Weights of a small transformer language model.
Architecture: rotary positions, no biases in attention or MLP, untied embeddings.
Each number is 128 + 32 x the weight over its row's rms, rounded and kept within 0 to 255. Layers, rows and columns count from 0. The size above them is the row's rms in percent of the matrix's.

# layer 2 attention value, 512x512, rms 0.0356, rows 421-473, columns 128-191
size [ 98  91  95  97  97  97  94  98  96  99  98  96 102  91  95  95  98 100  94  94  96  94  93  92  94 102  95  95  96  97  94  95  95  94  96  96  95  95  91  96  94  92  98  94  95  93  95  97  93  97 100  94  95]
[[193 132 168 136 130 112 180 125 116 136 110 139  72  98 201  86 120 176  97 150 184 138 100  98 113 119 168 188  97 116 128 156 144  93 156  90 109 107  70 159 138 168 160 117  67 164 181 140 191 127  97 154 150 136 131 156 105  82 162 146 133 112 118 111]
 [105 136 111 146 120 152  99 121 174  84 155 107 136 129 158 161 112 127  86 141 116  91 127  91 132 105 114  98 160 169  97 125  99 155 135 135 103 156 139 121 146 105 143 127 180 168 107 166 140 152  77 115 131 129 145  84 148 119 126 126  55 116 128  97]
 [159 115 117  80  94 143 167 110 156 106  80  94 150 122 108 202 161  97 176  76 106 111 104 187 131 120 195 124 126 143 130  73  97 154 132 139 123  37 108 133  81 177  95 103 128 173  89  75 112 180 140  74 109  99 145 108 107 148 143 102 127  94  67 218]
 [152  71 163 108 151 152 145 161 115 182 142 122 101 175 149 135  94 116 163 122 160 169 201 122 110 158 115 102 124 139  82 166 105 130 158 150 103 100  71 124  92  65  55  68  84 190 127  84  96 130  94 125  83  99 149 123 135 152  79 119 155 149 115 168]
 [ 76  92 165 107  97 133 158 112 154 169 108 130 100 119 179 154 109  78 169  95 189 170 100 129 110 115 116 154  75 143 165  75 147 142 128 161  74 117 136 148 110  71  99 163 150  94 112 127 128 118 157  89  95 143 132 100 139 118  56 136  94 138 156  92]
 [135 158 139 108  78  86 109 159 175  67 144  71 173 125  97 180  91 133 135 168 131 154 169 111  78 142 141 118 157 118 161 121 202 165 151 157 116 136 114  95 158 179 109  87 140 134 178 178 143 119  83 123 169 168 106 121  74 115 127 112 186 153  82 154]
 [123 113  87  66 123  87 202 167  87 112 139  92 188 174  75 183 132  60 160 134 146 109  99  85 179 134 176 109  92 154  97 130 122 105 160 173 127  75 162 173  78 127 152 155 125  99 191  92  89 138 121 113 138 114 161 142 149 147 158 144 183  89  49  98]
 [115  93 167 142 104 111 135 126 159 134 131 124 116 126 144  93 135 150 141 152  97 169 173 131 135 180  55  94 190 101 135 146 151 104 121  66 118  70 142 184 182 133  95  68 108 152 108  62 166 108 166 142 139 122  44 108 136 102 127 154 134  86 106 128]
 [ 86 154  81 105  99 115 159  75 151 183 128 144 168  86 149 155 168 100 162 142 126 121 119 155 163  73 116 117 174 144  91 199 218  53 112 181 180 155 122 112 102 136 113 101 123 199 132 119 107 145  90 120 120 162 119  87 172 161 125  46  84 107 140 100]
 [160 187 157 141 120 183 178 207 122 146 141 118 129  53 165 139 118  79 134 103 140 110 129 113 128 128 101 117  96 122  95 111 156 146 169 134  98 121 165  98 161 173  95 168 122  81 104  87 117 118  88  82 146 118 132 177  99 143 145 114 143 153 104 123]
 [114 150 114 123 175 106 115 179 133  55 156 126 147  92 111 128 110 139 131  88 123 144  81 147  80  97  57 137  85 109 143  61  67  75 101 112 144 114  94 147 168 189  88  96 188  92 129 175 123 106 150 145 137 142 115 140 125 156 200 117 155 160 156 135]
 [185 118 143 131 176 141 141 102 159 149 128 141 174  77 161 100 122  60 127  80  91 143 145 135 139 175  94 111 122 152 166 139  78 193 119 150  75 107 121 152 113 157 137 121 159 166 117 135 141  89 204  96 127 100 148  63 128 172 184  68 121 117 146 131]
 [134 118  70 152 158  87 104 138 153 147 123 118 100  99 138 111 132 180 149  84 150 130 181  91 162 213  85 163 152 148 133 101 137 104 116 167 157 143 112 126 124  94 110 119 156 139  95 138 112 125 204 155 149 103 103 128 142  78 116 118  93 169 178 136]
 [166 130 112 107 157 144 161  95 134 134 115 143 119  83  93 140 140 128 121  68 160 103 188 172  59 162 107 113 130 118 125 128 100  44  95 143 150 133 149 106 153 128 159 117  79 221 161 104 149 148 127  73  97 153 147  59 118 128  71 126 124  94 105 195]
 [187 189 110  79 148 140  93 107 124 161  54 131 109 125 132  77 105  88 154 125  83 171 136 135  94 145 122 187 144  69 135  75 174 212  85 155  70 202  98 139 117  92 148 126 180  76 154 133 112 150 117 138 154 134 113  97 132 146 132 167 126 133 172 136]
 [194 128 156 136 127 140 102 129 136 166  94 173 132 161 101 120  90 133  74 163 149 149  94 144 138 108  72  84 168 111 142 125 154 133 201 154 143 169 108  53  72 149  66  97 131 111 122 128  78 109 118 156 113 122 177 137 103 146 150  98  75 107 182  91]
 [135 155 128 118 132  80 150 162 157 176 142  87  82 191 106 170 113 144 165  67 166 134 124 148 160  75 159 145 130 137 116  73  86 159  82 217 118 169 135 138 200 178  56 185 127 143  90 210 171 133 100 179 167 148 121  86 146 167 115 188 124  87 177  94]
 [124 155 163 111 110  94 132  87 134 140 119 141 123 155 107 100 163 113 118 151 159 144 113 120 192  94 112 135 109  82  63 124 124  98 154 172 137 183 164  95 148 196 134 132 150 138  99 125  79 106 138 155 153 121 128 132 131  89 168 158  95 133 122  92]
 [130 126 146 120 103  88 132 135  99 111 184 144 108 146 115 121 101 144 150  94 137 104 104  85 111 182 145 146 160 122 111 100 115 138 141  74 124 102 159 106 157 121 185 185 112 117 118  91 152 104 179  74 143 132 135  96 101 121 105 158  91 185 111  60]
 [135 113 197 137 152  65 112 106  83 121 169 122 165 148  96 193 123 120 119 139 136 127 114  86 131 126 160  93  93  86 123 115  91 143 103 106 157 150  95  31  98  99 130 151 161  88 172 155 139 187 165 104 176 139 108 118 125  98 121 136 108 120 121 141]
 [ 91  63 109 137 153 121  90 124  91  74 107 126  84  75 107  92 183  94 125 126 142 166 138 150 129 188 173 116 159 187  94 106 121 159 147 152 133 104  89  89 142 137  95 121  47 153 122 182 128 151  23  85  95 171  93 138 168 114  99 121 126 166 145  50]
 [145 115 139 155 157 204 148 144 148 189 157 125 167  79 145 159 169  73 124 125 168 124 150 141 109 138 122 123 117 130 127 155 123 196 105 152 139  51  81 116 150 128 129 146 192 111 111 160 114 154 130 104 140 144  63 158 122 113 151 137 164 155 124 121]
 [173 142 111 103 150 128 146 133  57 111 103  70  86 130 162 157 173 112 138 131 147 107 172 179  81 136  99 139 141 155 157 130 150 127 160 158 147 117 108 112 135  96 166 145 127 107 153  89 129 112 121 133 120 145 189  93 112 116 157 107 151 125 123 154]
 [108 120 195 117 161 135 135 168 123 118  96 108 155 121 102 121 149 107 111 135 106 140 127 190 124  82 140 186 113 109 183 117 145 198  84 124 140 130 133 110 170  83  80 171 122  87 122 112 136 109 147 177 125 102 179  70 107  91 113 124 114 160 106 145]
 [102 114 128  75 179 141  50 139 173 159 160 171 178 140 152 112 149 183 130  60 149 113 115  72 100 148 190  97 145 106 121 113 201  82 178  91  45  88 135  61 124 117  73 128 128 160  92 168 116 154  23 150 150 150 155 143 138 114 137 124 126 126 187  72]
 [137  60 177  99 100 171 101 108 106 149  86  99 131 125 139 159 121  72  93 187  75 174  56 130  91 136 110 165 136 133  89  68 171  79 103 128 109 130 160 127 116 147 196 156  87 204 166 142 116 167 172 178 113 113 117  87  82  90 121 161 136 156 127 172]
 [137 110 123 106 168 176 166 191  88 142 185 105 160 109  95 121 171 179 135 144 150 133 128 118  87 188 149 110 180 138 129 132 119 154 153 223  92 122 143 147 128 118 123 159 147 176 143 110 157 111 120 176 189 109 172 165 143  86 134  98 160 100 103 110]
 [115 109  61  72 109  99  83 130 128  91 143 147 135 117 128 161  92 153 126 161 210 135 103 128 124 138 196 148  85 181 119 157 127 121 114 141 149 102 176 129  76 184 114 154 114 104 118 158  93 121 125 105 102 171  90  90 120 181 117 192 123 100  99 146]
 [159 103 141  67 172  81 138 113  81 190 196 116  81 136 191 109 129  98 156 109  84 120  79 158 145 165 162 140 113 149 109 153  58 151 109 166 109 175 179 157 113 113 134 126 139 100 138 125 107 150 177 149 122  96 115 132 125 115  68 149 140 139 119  81]
 [ 49 107  83 128  96 141 138 155  73  93 235 105  95 168  78 101 134 153 171 157 163 126  66  87  96 187 146  84 107 110  91 166  73  85  92  91 103 114 145 150 114 145 145 150 156 161 119 135 134  83 139  91 154  94 113 141 159  71  79 142  67 148 168  70]
 [114 151 173 143 103 133 210  75  75 140 103 124  95 139  98 177 114 121 146 125 164 181 175 131 118 142 159 122 148 174 149 150 109  54 161  91 102 155 110 106 182 119 108  95 141 160 115  98  64 109 185 172 141 132 123 106 144 115 137 135 141 107 172 123]
 [ 60 130 136 142 161 147 120 143 126 134 144 111 127 152 130 119 126  97 135 126 132 104  96 164 124  81 148 140 157 157 108 114 164 156 165 139 146 123 140 144 120 129 140 121  82 132 131 166  75 145 109  91 130 142 162 155 181 140 131  87 112 133 111 136]
 [112  91 142 150 123 190 184  78 179 146 126 103  77  54 160 182 170 188 174 164  49 129  95 139  80 154  82 153 135 116 138 162 140 181  84  95 157 150 168 156 100  67 129 135 139 114 119  95 130 159 122 133 116  88 132 134 105 177 203 178 103 141 164 217]
 [140 103 111 117 138 109 208 128  92 152  52 162 102  71 116 170 141 128 139 147 169 124 122 123 106 179 140 135  80 149 110  65 115 108  94 142 108  48  95 167 135 147 145  64 123 142 129 209 111 109 117 171 146 121 164 133 106 182 162  98 121  91 150 106]
 [145 157 144 132 110 166  96 120 112 158 147 163 136 128 165  90  98 114  69  72 140 147 145  93 106 146 119 115  81 136 124 165 102 158 153 161  76  71 135 167  98 162 115 168 181  69 159 141 132 100 107  76 143 163 146 141  98 103 133  99 125 136 169 112]
 [167 129 116 151 160  94 114 168 146 150  58 170 104  91 104 136 132 114 151  95 108 149 127 134 143  53  89 126  77 114 134 121  29 138 183 102 143  80 128  99 137  93 156 136 132  88 122  64  89 148 106 138 146 165 112 137 146 152 190  53 113 166 114 124]
 [ 68 128 111 139 120 117  74 131 100  85 167 110 107 134  87 128  93  84 139 191  61 104 124 125 162 148 137 154 104  67 123 109 110  80 197 125 148 205 159 167 172 131 118 115 119 134 136 180 113 171 158 122  90 107 135 169 142  87  73  95 119 123 144  94]
 [171  78 117  92 174 107 122  76 127 118 103 148 157 144 124 113 107  83 116 126 120 125  85 154 131 116  65  97 112 113  96 194 205  60 138 108  98 135 196 141 121 108 178 102  77 124 112 219 174 161 123 106 132  83 144 157  95 157 148 151 128 169 128 118]
 [116 123 113 160 130 200 104 153  82 128 112  93 141 131 112 137 127 139 173 148  82 129  93 130  97 154  87 125 119  60 164 100 120 111 134 163 135 172 122 183 170 109 150  61 113 195 191  95  89 125 136 155 104 120  69 182 110 125 124 155 133 136 123 189]
 [145 109 138  92  80 110 175  96 142  77 140 141 156 109  82 118 167 130 107  82  87 112  99 155 125 146 165 102 188 109  93 161 121  61 171  91 145  92 168 117 108 129 121 176  94 103 173 125  98  88 183 127  91 124 135 143 141 123 117 105  83 128  94 141]
 [141  97 114 159 131 178 131 107 142 140 145 146  86 166 111  67 124 154 156 151 117 118  74 133 182 154  92 111 102 106 119 118 167 161 109  91 171 175  98 113  92 188 148 110  97 117 115 102  89 118 100 135 117 143 197 147  99 161 186 172 138 150  93 169]
 [ 86  95 137 136 128 152  90 136 137  64  92  73 129 171  92 138 135 123 151 160 117 102  89  96 153 145 188 151  98 196 149 120 117 172 182 119 145 138  84 158 170 128 102 136  89 151  88  93  91 168 116 133 154 169 130 121 131 117 128  80 157 168 115 115]
 [115 165 129  88  95 145  93 129 138 112 113 109 148 132 128 158 122 137  99 117  96 128 108 140 132 169 111 100 155  99 144  80 154 113 154 132 106 114 133 177 194 128  78 167 193 184 100 144 153 153 192 155 165 165 158 171  63 160 131 122 138 110 112 147]
 [155 167 167  88 132 104 156 102 116 104 135 148 174 185  74 151 113  97 163 100 122 167 141 112  97 106 152 144 137 153 109  64  83  92 118  95 149  77 141 122  93 150 131  69  90 168 125 195 111 190  40 159  55 134 129 105 119  88 126 100 129  69  86 112]
 [181 128 150  96 119 152 119 127 185  75 154 162 120 159  53 125  68  85 148  76 114 151 154 135  78 147 188 170 147 123 136 137 135  90 150 157  82 154 139 119 141  64 202 103 141  67 139 222 149 121  83  90 175  80 153 122  82 117 138 132 129 101 183 120]
 [114 113 107 171 142 147 196  79 168 170 195 157  93 182  87 162 155 136 117  56 196 163 131 165 135 134 113 106  72 183 151 116 121  78 153 167 118 137 145  68 158 135 149 135 138 140 115 126 148 177 124 151 110 115 168  72 119 136  60 134  91 141 163 126]
 [106  94 103  91 147  84 172 103 109  77 141 127 141 125 105  85 146 154 132  68 137 183  99  96  98 108 203 151 136 152 126 169 103 163 146 161 139 111 127 125 146 144  82 169 115  82  98 122 144 103 127 139 106  95  45 120 129  96 133  60 124 157 119 165]
 [ 99  71 110  67 137 155  97 136 127 111 142 121  85 151 131 127 230  77 116 189 131 133 119 122  59 119 129 119 101 104  76 129 111 162 122 171 108  71 132 119 100 123 167  84  97 122 156 125 141 169 165 127 158 126 112 154 133 145 139 165 197 127 129 173]
 [ 88  80 168 139 132 143 144 155 158 120 139  25 146  86 173 130 187 109 139 160 130 146  88 145 129  90 138 126 153 144 129 128  66  94  89 101 125 112 153  99 202 125 184 136 126  77 110  81  78 168 131 108 113  85  89 160 136  91  52 127 132 103 153 142]
 [141 130 134 107 151 110 182 142 130  90  92 157 142 112 110 156  96 128 114 140 141 126 129 123 153 118 137 102 108  83 138 127 132 127 152 151 101 122  82 121 165 128 133  56 219  84 126  83 144 151 130 126  89  85 149 186  63 119  88 119 134 140 184 124]
 [ 72 162 154  80 136 137 134 116 114 160 157 197 168 155 212  92 138 130 129 127 112 149 108 114 147 112  98 153  87 124 106 157 140 132 140  78  97 127 124  59 135  80 112 109 123 156  96  82 100 101 106  92 103  98 116 147  78 106 125 145  88 116  65 192]
 [ 89 124 127 110  64 158 135 101 118 122  74 132  79  87 148 111 191 167 109 148 153 153 165 140  85 146 146 163 103  98  98 133 124 181  84  99 112 148 119 130  89 120 141 146 158 153  97 142  57 132 135 111 179 148 166 132 158 160 110 140 128 133 149  73]
 [144 125 144 116 132 134 100 143 129 116 115 156 142  98 165 101 152 106 141 150 110 100  99 167 126 126 160 134 147  84 154 171 123 125 136 154 173 143 118 138 138 109 195 151 110  68 139 189  94 143 138  48 138 106 160  85 138 151  92 134 111 170 159 105]]
# layer 2 attention output (transposed), 512x512, rms 0.0272, rows 421-472, columns 128-191
size [ 99  89  95  98  99  96  95 102  99 100  93  97 100  89  95  96 100 100  93  93  91  91  93  91  91 104  99  96  98  95  96  96  92  92  95  96 100  98  93 100  94  92  97  99  93  93  96  97  93  97 102  95]
[[109 115 106  21 138  67 117  99 108 116 106  58 144 172 121  94  53 151 139 165 164 161 116 138 102 137  92 142  95 148 116  86 120 113  85 142 124 113 107  98 161 151  92 124 129 173 162 119 113 135 143  98 135  83 160 119 103 150  63  81 149 105 155 136]
 [142  87 184 140 160 135 107 103 113  74 172 151  82 111 120 143 114 147 174  72 173 122 162 161 141 145  81 121 148 150 142 100 120 139 165 138 167 152 166  69 178 114 140 138 136  87 139 176  90 126  94 180 141  94 114 131 133 181 108 113 106 114 137 124]
 [117 166 127 151 121 171 116 133  97 131  89 139 111 154  74 150 144 124 157 124 113 188 183 120 113 170 118 144 149 165 140 135 183 171  98 133 136 107 103  87 107  80 150 149 168 132 138  97 133 103 129 107  85 120 143  93 144 127 167  55 103 130  96 145]
 [120 133 148 119 138 136 140 163 150 145 138 128 121 131 111 107 121 138 114 153 151 156 132 106 150 196 122  99 100 111 103 117 173  90 133 134  92 125  71 151 104 132  57 109 129 155 182 136 131 100 144 131 137 110 129 192  57 108 144  87 180 137 126 216]
 [ 90 111 124 155 152 141 155 124 175 151 148 125 130 125  82  77 111  77 176  83 181 213  99 173 147 126 133 134 107 130 157  93 114  44 109 136 107 132  68 143 120 158  99 139  79 144 118 125 139 102 143 154 137 160 147 120  83 139  63 158 110 169 180 203]
 [154 137  94 198 125  97 113  71 150 148 158 101 107 124 109 183 175 159 124  90 157 118 146 179 156 142 136 156 156 134 131 154 150 119 177 163 115 149 122  53 102  81 129  89 121  95 184 138 123 150 131 138  85 172 149  95 135 138 126 130  69 160 111  89]
 [150 134 140 140 214 206 108 114 102 138 136 124 173 112  66 100 181 154  55 152 139 106 168 129 143 132 156 121  76 123 138 154 126 135 112  93 113 149 114  92 145 132 128 116 182 144 136 125 150 201  76 153 107 161 134 134 141 154 145  99 101 132  90 101]
 [130 149 176 106  96 122 136 163 163 175 106 111 163 158 122 171 139  73 150  86 115 188 173 155 164 161 124 152 146 106  57 144  84 141 141  95 125  77 141 162 151 123  79 190 144 120  68 121  78 128 142 163 135 163  94  68 136  92 131  90 143 130  96 119]
 [ 85 123 111 141 144 163 146 112 195 108  63 166 188 102  97 156 140 140 146 142 141  97 188 137  76 163 142 101 155 152 108 151 173 148 107 181  78 129 156 133 107 125 216  84 141 126  66 117  99 119  61 121  70 165 151 136 166 151 181 114 132 118  92 123]
 [126 147 149 154  57 172 153 114  85 114  80 205 149 145 109 118 200  78 157 122 163  93 138 143 165 169 108 142 119  86  65 162 124 151 180 127  87  90 112 107 145 122 175 148 154 110 112 141 121 157 187 175 145 113 163 145  97 174  99 138 158 125 119 187]
 [176 134 113 165 131 106 116 114 146  94 128  91  61 122 163 165 162 164 127 128 121 114 202 156 120 152 118 162 121 107 122  75 133 148 183 130 164 144 127 101 131 110 114 148 147 169 141 174 168 123 162 134 118  76 113 175 112 113  91 152 101 184 124  91]
 [195 123 127 109 100 153 151 140 186  91  96 138 121 155 103 150 139  83 166 130  78  94  99 125 139 184 123  99 142 136  97  73 146  82 129 118 107  65 171 126 128 137  98 158 134 121 118 109 149 113 113 151 160 193 143 105 147 170  95 149 120 131 206 113]
 [ 51 127 165 155 145 130 183 150 174 125 121 118 134 109 147 100 127 155 223 132  76 116  72 132 136 104  68 127  89  22 116  48 144  96 123 171  91 201  62 151  91  96 169  57 155 122 140 118 158 224 129 166 139  86 128  91  80  82  99  88 149 166 103 147]
 [163 150 143 164  80  84 130 123 102 154 132 118 133  98 112 109 129 129 121 147  92 114 114 175 155 146  73 150 148 113 137  89 127 135 110 105 145 129 192 102 134 120  92 132 122  89  59 184 167 124 126 130 151  84 127  78 120  90 158 147 145 142 111  93]
 [216 125 142 139  87  61 146 170 118 137  92  96 120 106 186 158 137 124  95 168 131 193 186  98 106 143 144 196 205 156  99 122  69 217 145 135 157 122 135  79 151 151 133  93 133 124 128  91 127 133 151 146 163 103  50 165 136 121 104 149 108 148 164 121]
 [140  96 119 123  93 100 165 190 166 111  76 143 166 143 177  96 163 124  91 123 179 181  44 119  43 103 196 101 200 175 183 179 118 153 192 141  68 110 130 154  99 158 137 148  82 106 144  79 123 107 115 120  81 167 159 146  88 104  77 163 115  57 171  62]
 [126 119  74  88 139 148 139 113 113 200 143 144 171 162 110 152 153 176  68 105  93  68  96  83 171  49 178 117 179 173 120  37 139 146 137 137 139 143 112 123 165  97  96 163 131 119 166 182 135 153 164 168 122 124 130 126 119 140 143 115 138 125 124 116]
 [118 158 147  94  88  74 180 153 142 116 155 126 121 150 175  99 187 124 133  74 109  84  91 118 125 219  38 148 109 131 142 172  89  94 167 125 109 208 118 129 140 101 147  79 106 140 128 125 112 170 145 135 139 157 130 115 155 138 109 163  84 159 166 164]
 [174 153 149 255 153 120  53 125 135 116 178 127  70  97 170 103 168 166 123 147 152 158 127 132 130 127 106 201 138 141 139 169 107 192 159  92 129 146  88 111 151  92 161 170  89  90  84 136 113 176 152  84 126  82 112  48 142 107 169 166 137 180 139 111]
 [153  92 113 182 123 119  52  47 157 121 123 115 125 132 122 149 148 114  71 124 119 118  70 159 158 124 101 151 206 145 160 157 172 148  69 106 144 121 189 127 110 116 154 167 101 181  93 152 118  77  92 133 120  97 114  66 120 135 129 116 136 204 138  90]
 [103 127 148 165 125 150  93 112 105 104 112 136 126 167  90 138 206 118  86 143 109 162 120 136 149 146 106 178 127  92 172  91 119 107 107 143 127 155  91 101 107 125 136 192 121 140 101 211  91 163 153 103 116 165 137 125 127  86 143  90 120 144 116 111]
 [138 111 130 104 132 112 130 101 158 151 182 151 121 179 126 159 130 163 155 128 161  41  69  92 136 165 105 133 135 134  53  51 106  87  87 146 177  73 138 153 140 129 138 128 164 161 117 188 105 131 164  64  98 161 107 126 133 175 115  99 145 181 153 125]
 [142 166 129 154  54 107 169  99 113 135 142  76 134 132 159  97 157 123 154 146 137 136 148  97 117 157 134 147 109 103 123 134 180 163 127 149 104 111  93 155 101 145 146 114 133 183 131 109 107  57 104 147 101 130 123 102 138 142 232 118  72 102 124 166]
 [121 108 150 125 103 108 147 135 110 139 109 126 139  97 203 130 143 145 116 117 132  91 113 186 169  74 123 120 130 164  96 123 112 141 138 131 173  90  92 112  91 103 138 130 183 118  73 100 122  87 171 124 118 150 177 108 146 116 100 158  99 108 107 138]
 [ 82 122 103  68 152 113 155 172 153 118 186 123 133 132 113 131 131 114 187 123 123 120 146 112  70 118 145 102 131 144  94 122 101  89 155 130 108 149 113 141 186 150 116 100 135  95  94 154  60 125 108 115 140 134 127 107 158  99 112 127 111 144 200 115]
 [168 117 154 120 192  60  94 124 138 177 186 115 135  73  69 124  44 148 134 155 121 138 120 110 109 111 105 101 151  60  61  95  54 150 141 136  99 126 170 107 180 111 119 122 129 105 151 136 164 145 166 165 119 104 114 110 148 128  94 115 142 117 140 130]
 [126 113  57 176 146 143 149 125 130  72 118 102 101 100  80 107 125 135 173 120 215 121 151 178  82 109 134  86 156 169 127 110 111 107 177 102 170 119 134 122 169 132 160 141 110  99  96  87 146 118 158  88  74 130 207 128 167 191 114 122 125 138 178 142]
 [101  80  98 104 149 134 138 140  70  93 139 109 104 156 112 154  99 153 119 142  85 162 173 155 114 111 139 119 122 115 154 107 148  58 135 124 173 169 155  99  80 143 118 127 158  62 156  63  65 110 131  79 129 140 128 112  92 188  78  55 128 173 147 130]
 [114 133 158 111 123 138 177 121  95 124 162 100 138 165 108  99 137 122  99 163 164  91 138 104  97 140 126 157 122 117 121  80 131 116 122  92 114 153 190 169  96 101 124  84 110 115 144 181 107 110 146  97  82 122  82 109 150 159 119  60 131 150  87 144]
 [155  93 114 197 112 132  65 181  88 135 123 141 106 138  96 156 125 106 122 112 131 124  52 108 141  74 106  93 163 143 140  99  55  73 156 158 138 136 131 140 139 174 146 154 114 170 103 164 133 169 193 101 130 100 134 120 176 127 142 182 138 129 170 165]
 [151 155 126 155  71  73 153 119 110  88  90 126 122 103 129 140 160  74 185 149 155 145 128 125  65 124 119 146 148 196 132  82 164 114 125 161 169 113 139 155 132 145 122 100 135  68 145 177  90 142 136 153 120 101  72 127  74 172 175 168 160 163  95  42]
 [106 124 124 139 133 132 182 161 145 130 125 132  90 118  98  97 185  70 127 124 168 164 146  93 117 102 129 163 168 182 136 135  96  83 128 145 152 185 114 135 115  94 166 113 132  93 112 161 113 129 167  99  65 152 123 153 154 133  80  83  93  99 135 139]
 [ 90 148 202 159 114 132 122 139 149 129 159 105 138 107 111 109 109 144 147 138 112 108 172 149  69 125 151 150  92 151  75 164 121 167 122 136 154 151 163 134 154 108 154 152 167  34 120 102 141  92 157 120  59  80 136  79 170 200  67  73  92 106 151 172]
 [ 73 130 143 149 124 167 116 144 177 112 128 169 123  92 102 152 146 125  92  76 168 142 170 173  87  59 155 135 106 136  93 106 159 131 122 173  98 148  44 158 124 104 162  97 157 109 181 122 173  96 144 124 110 140 185 116 139 132 145 164 124 137  99 146]
 [234  95 125 132 111 146 123 153 113 157 185 133 199 159 157 116 162 153 105  71 147 104 152  86  96 223 131 136  72 120 135 129  85 136 154 125 148  87  96 114 138 143 181 200 130 100 140 179 141 160 130 164 160 100  91 130 145  94 141 170 119 141 129  71]
 [154 164 127  74 163 123 151  99 129 178 104 161  80 141 127 148 156  90 139 109 116 147 105  74 147 181  68 110 110 120  74 128  95 113 113 119 139  86  67 162 139 100 112 185 103 125 163 122 129 158 126 155 121 150  36 187  95 107 108 134 122 132  88 114]
 [ 99 185 132 190 149 134 105  78 121  88 116 141 113  83 105 145  96 110 135 127  73 142 144 104 174 130 177 152  91 180 143 178 127 168 140 157 128 117 161 144 170 104 166 108 142 121 108 120 113 166 170 151 130 123 146 199 147 127 122  95 137 149 116 162]
 [100 183 129 145 155 140  69  87 144 104 139 122 117 117  70 161 170 113 118 108  90  89  93 165 140 101 143 126 104 158  68 174 138  84 166  94  92 213 145 107 123 122 129 100 155  52 133 174  84 188 127 100 131 123 189 145 184 100 121 129 116 170 121 142]
 [167 102 136 123  90 103 165 162 126 117 121  97 160  97 157 184 144 104 116 106 151 178 137 207  91 109 170 159 152 168 101 162 145 129 145 120 110 135 110 171 138  87 130 103 135  96 107 118 174  40 154 107 129 103 116 147 151 134 115 130 107 115 124 122]
 [101 167 166 139 126 157 167 130 171 112  73 157  95  68 115 126 130 104 155 124 129  78 134 171 135 168 105 103 170  97 103 190 128 168 119  99 102 133 119  98 155 126 164 187 187  90 112 148  98 131 134 167 125 166 141 153 155 101 204 155 156  61 114 109]
 [121 114  76  90 156  89 134 119 131 181  71 170 146  99 184 116  72 128 143 128 147 121  64 143 119 126 100 152 172 115 101 139 147 157 136  76 192 140 177 105 137 153  67 107 144 118  62 171  81 147 147 132 152 139 163 159 151  90 177 164 189 114  65 101]
 [134 110  81 105 106 148 118 146 155  99 134 141  83 124 137 158 123 160 129 186 149 122 126 106 169 137  69 117 119 134 134 158 111 110 113 146 139 133 138 127 213 134  92 101 125 137 100  69 138 145 171 107 183 151 134 167 116 117 101  81 140 153 127  46]
 [119 125 112  97  89 158 116 186 131 141 206 111 109 117 143 193 124 147 118  96 130  90 152 115  82 106 145  72 116 166 109 152 114 119 124 145 143  52 119 160 206  83 134 155 135  98 118 190 105 198 112 202 108 148 113 107 127  97 166 129 108  89 163  96]
 [130 165 138 104 139 166 119 123 164 154 125 151 127 141  76 178 111  90 128 118 143 174 133 133 151 101 127 187 154 213  77 106 151 112  95  78 119 107 141  85 119 148 138 131 176 129 146 150 115 143 138 129 136 131 172 164 123  82 199 111 120 106  93 146]
 [127 120 110 139 145 163 108 171 149 112 156 137 141 119 135 112  86 118 133 146 139 144 117 186 104  80 174 118 132 155 138 110 128 127 156  76 103 165 152 109 171 110  40 160 129  87 142 152 133 110 142 161 119 160 142 128 158 121 105 163 125 131 156 130]
 [132 104 162  99 173  92 152 112 154 120 172 109 155 134 139 171 113 120 129  71 127 131 119 168 168 171  83  96 111 150 145 135 127  41 121 177 114 154 169 116 164 110 117 114 140  54 123 142 191 100 174 141 117 115  58 107  96 162 152  92 191 148 156 148]
 [131  54 126  98 109 137  90 143 132 110 144 125 157 148 108  95 110 166 101 136 143 116  96 106 147 115 190 144 157 169 118  97  70  77 118 130 111 190 108 150 114 143 120  76 162 124 162  89 150 111 216 105 143 155  82 120 154  62 114 114  87 132 136 125]
 [135 119 124 142 108  96 105 129 125  91 102  85 110 160  83 131 179 153  98 151 177 188 129 144  73 159 101 155 175 114 123 115 109 104 187 178 155 124 124 115  81 100 147  77 151  91 101 101 117  99 181  72  93 109 131 121 128 201 121 116 165 136 155  96]
 [132 137 156 111 129 116 136  72 168 114 170 108 169  76 171 154 140 133 140 112 157 149 114 152 189 118 113  96 102 157 136 140 154 121 125 133 183 100 151 154 118 127 155  72 120 111 114 146  83 103 141 102  96 118 119 218  72 137 126 132 136 167 114 124]
 [113 175 125 172 104 131 165 166 136  61 101 154 120 137 102 113 158  96 143 117 168 160 133 128 166 145 173 147 174 126 134 168  91 163 105 166 103  87 140 119 104 179 185 116 162 139 110 105 136 143 191  98 119 116 180  94 103 130 117 129  80 115 135 143]
 [ 97 111 169 142 151 119 172 127  89 144 151 127 213 121  91 149 107 131 152 132 130 154 151 129 105 119 122 121  87 142  87 134  62 124 134 128  50 158 116 119 161  94 136 177 139 171  82 158 132  83 130 171  85 112  99 169  89  95 124 114 154  71  96 177]
 [163  91 143  59  82 164 169  91 112 114 121  96  62 146 133 123 159 125 177 142  92 140 167 143 136 136 156 194 116 152 118 153 111 175 122 110 140 124  79  99  89 136 129 153 146 145  94 120 151 128 146 101 145 106  77  95 146 124 101 110 131 149 143 123]]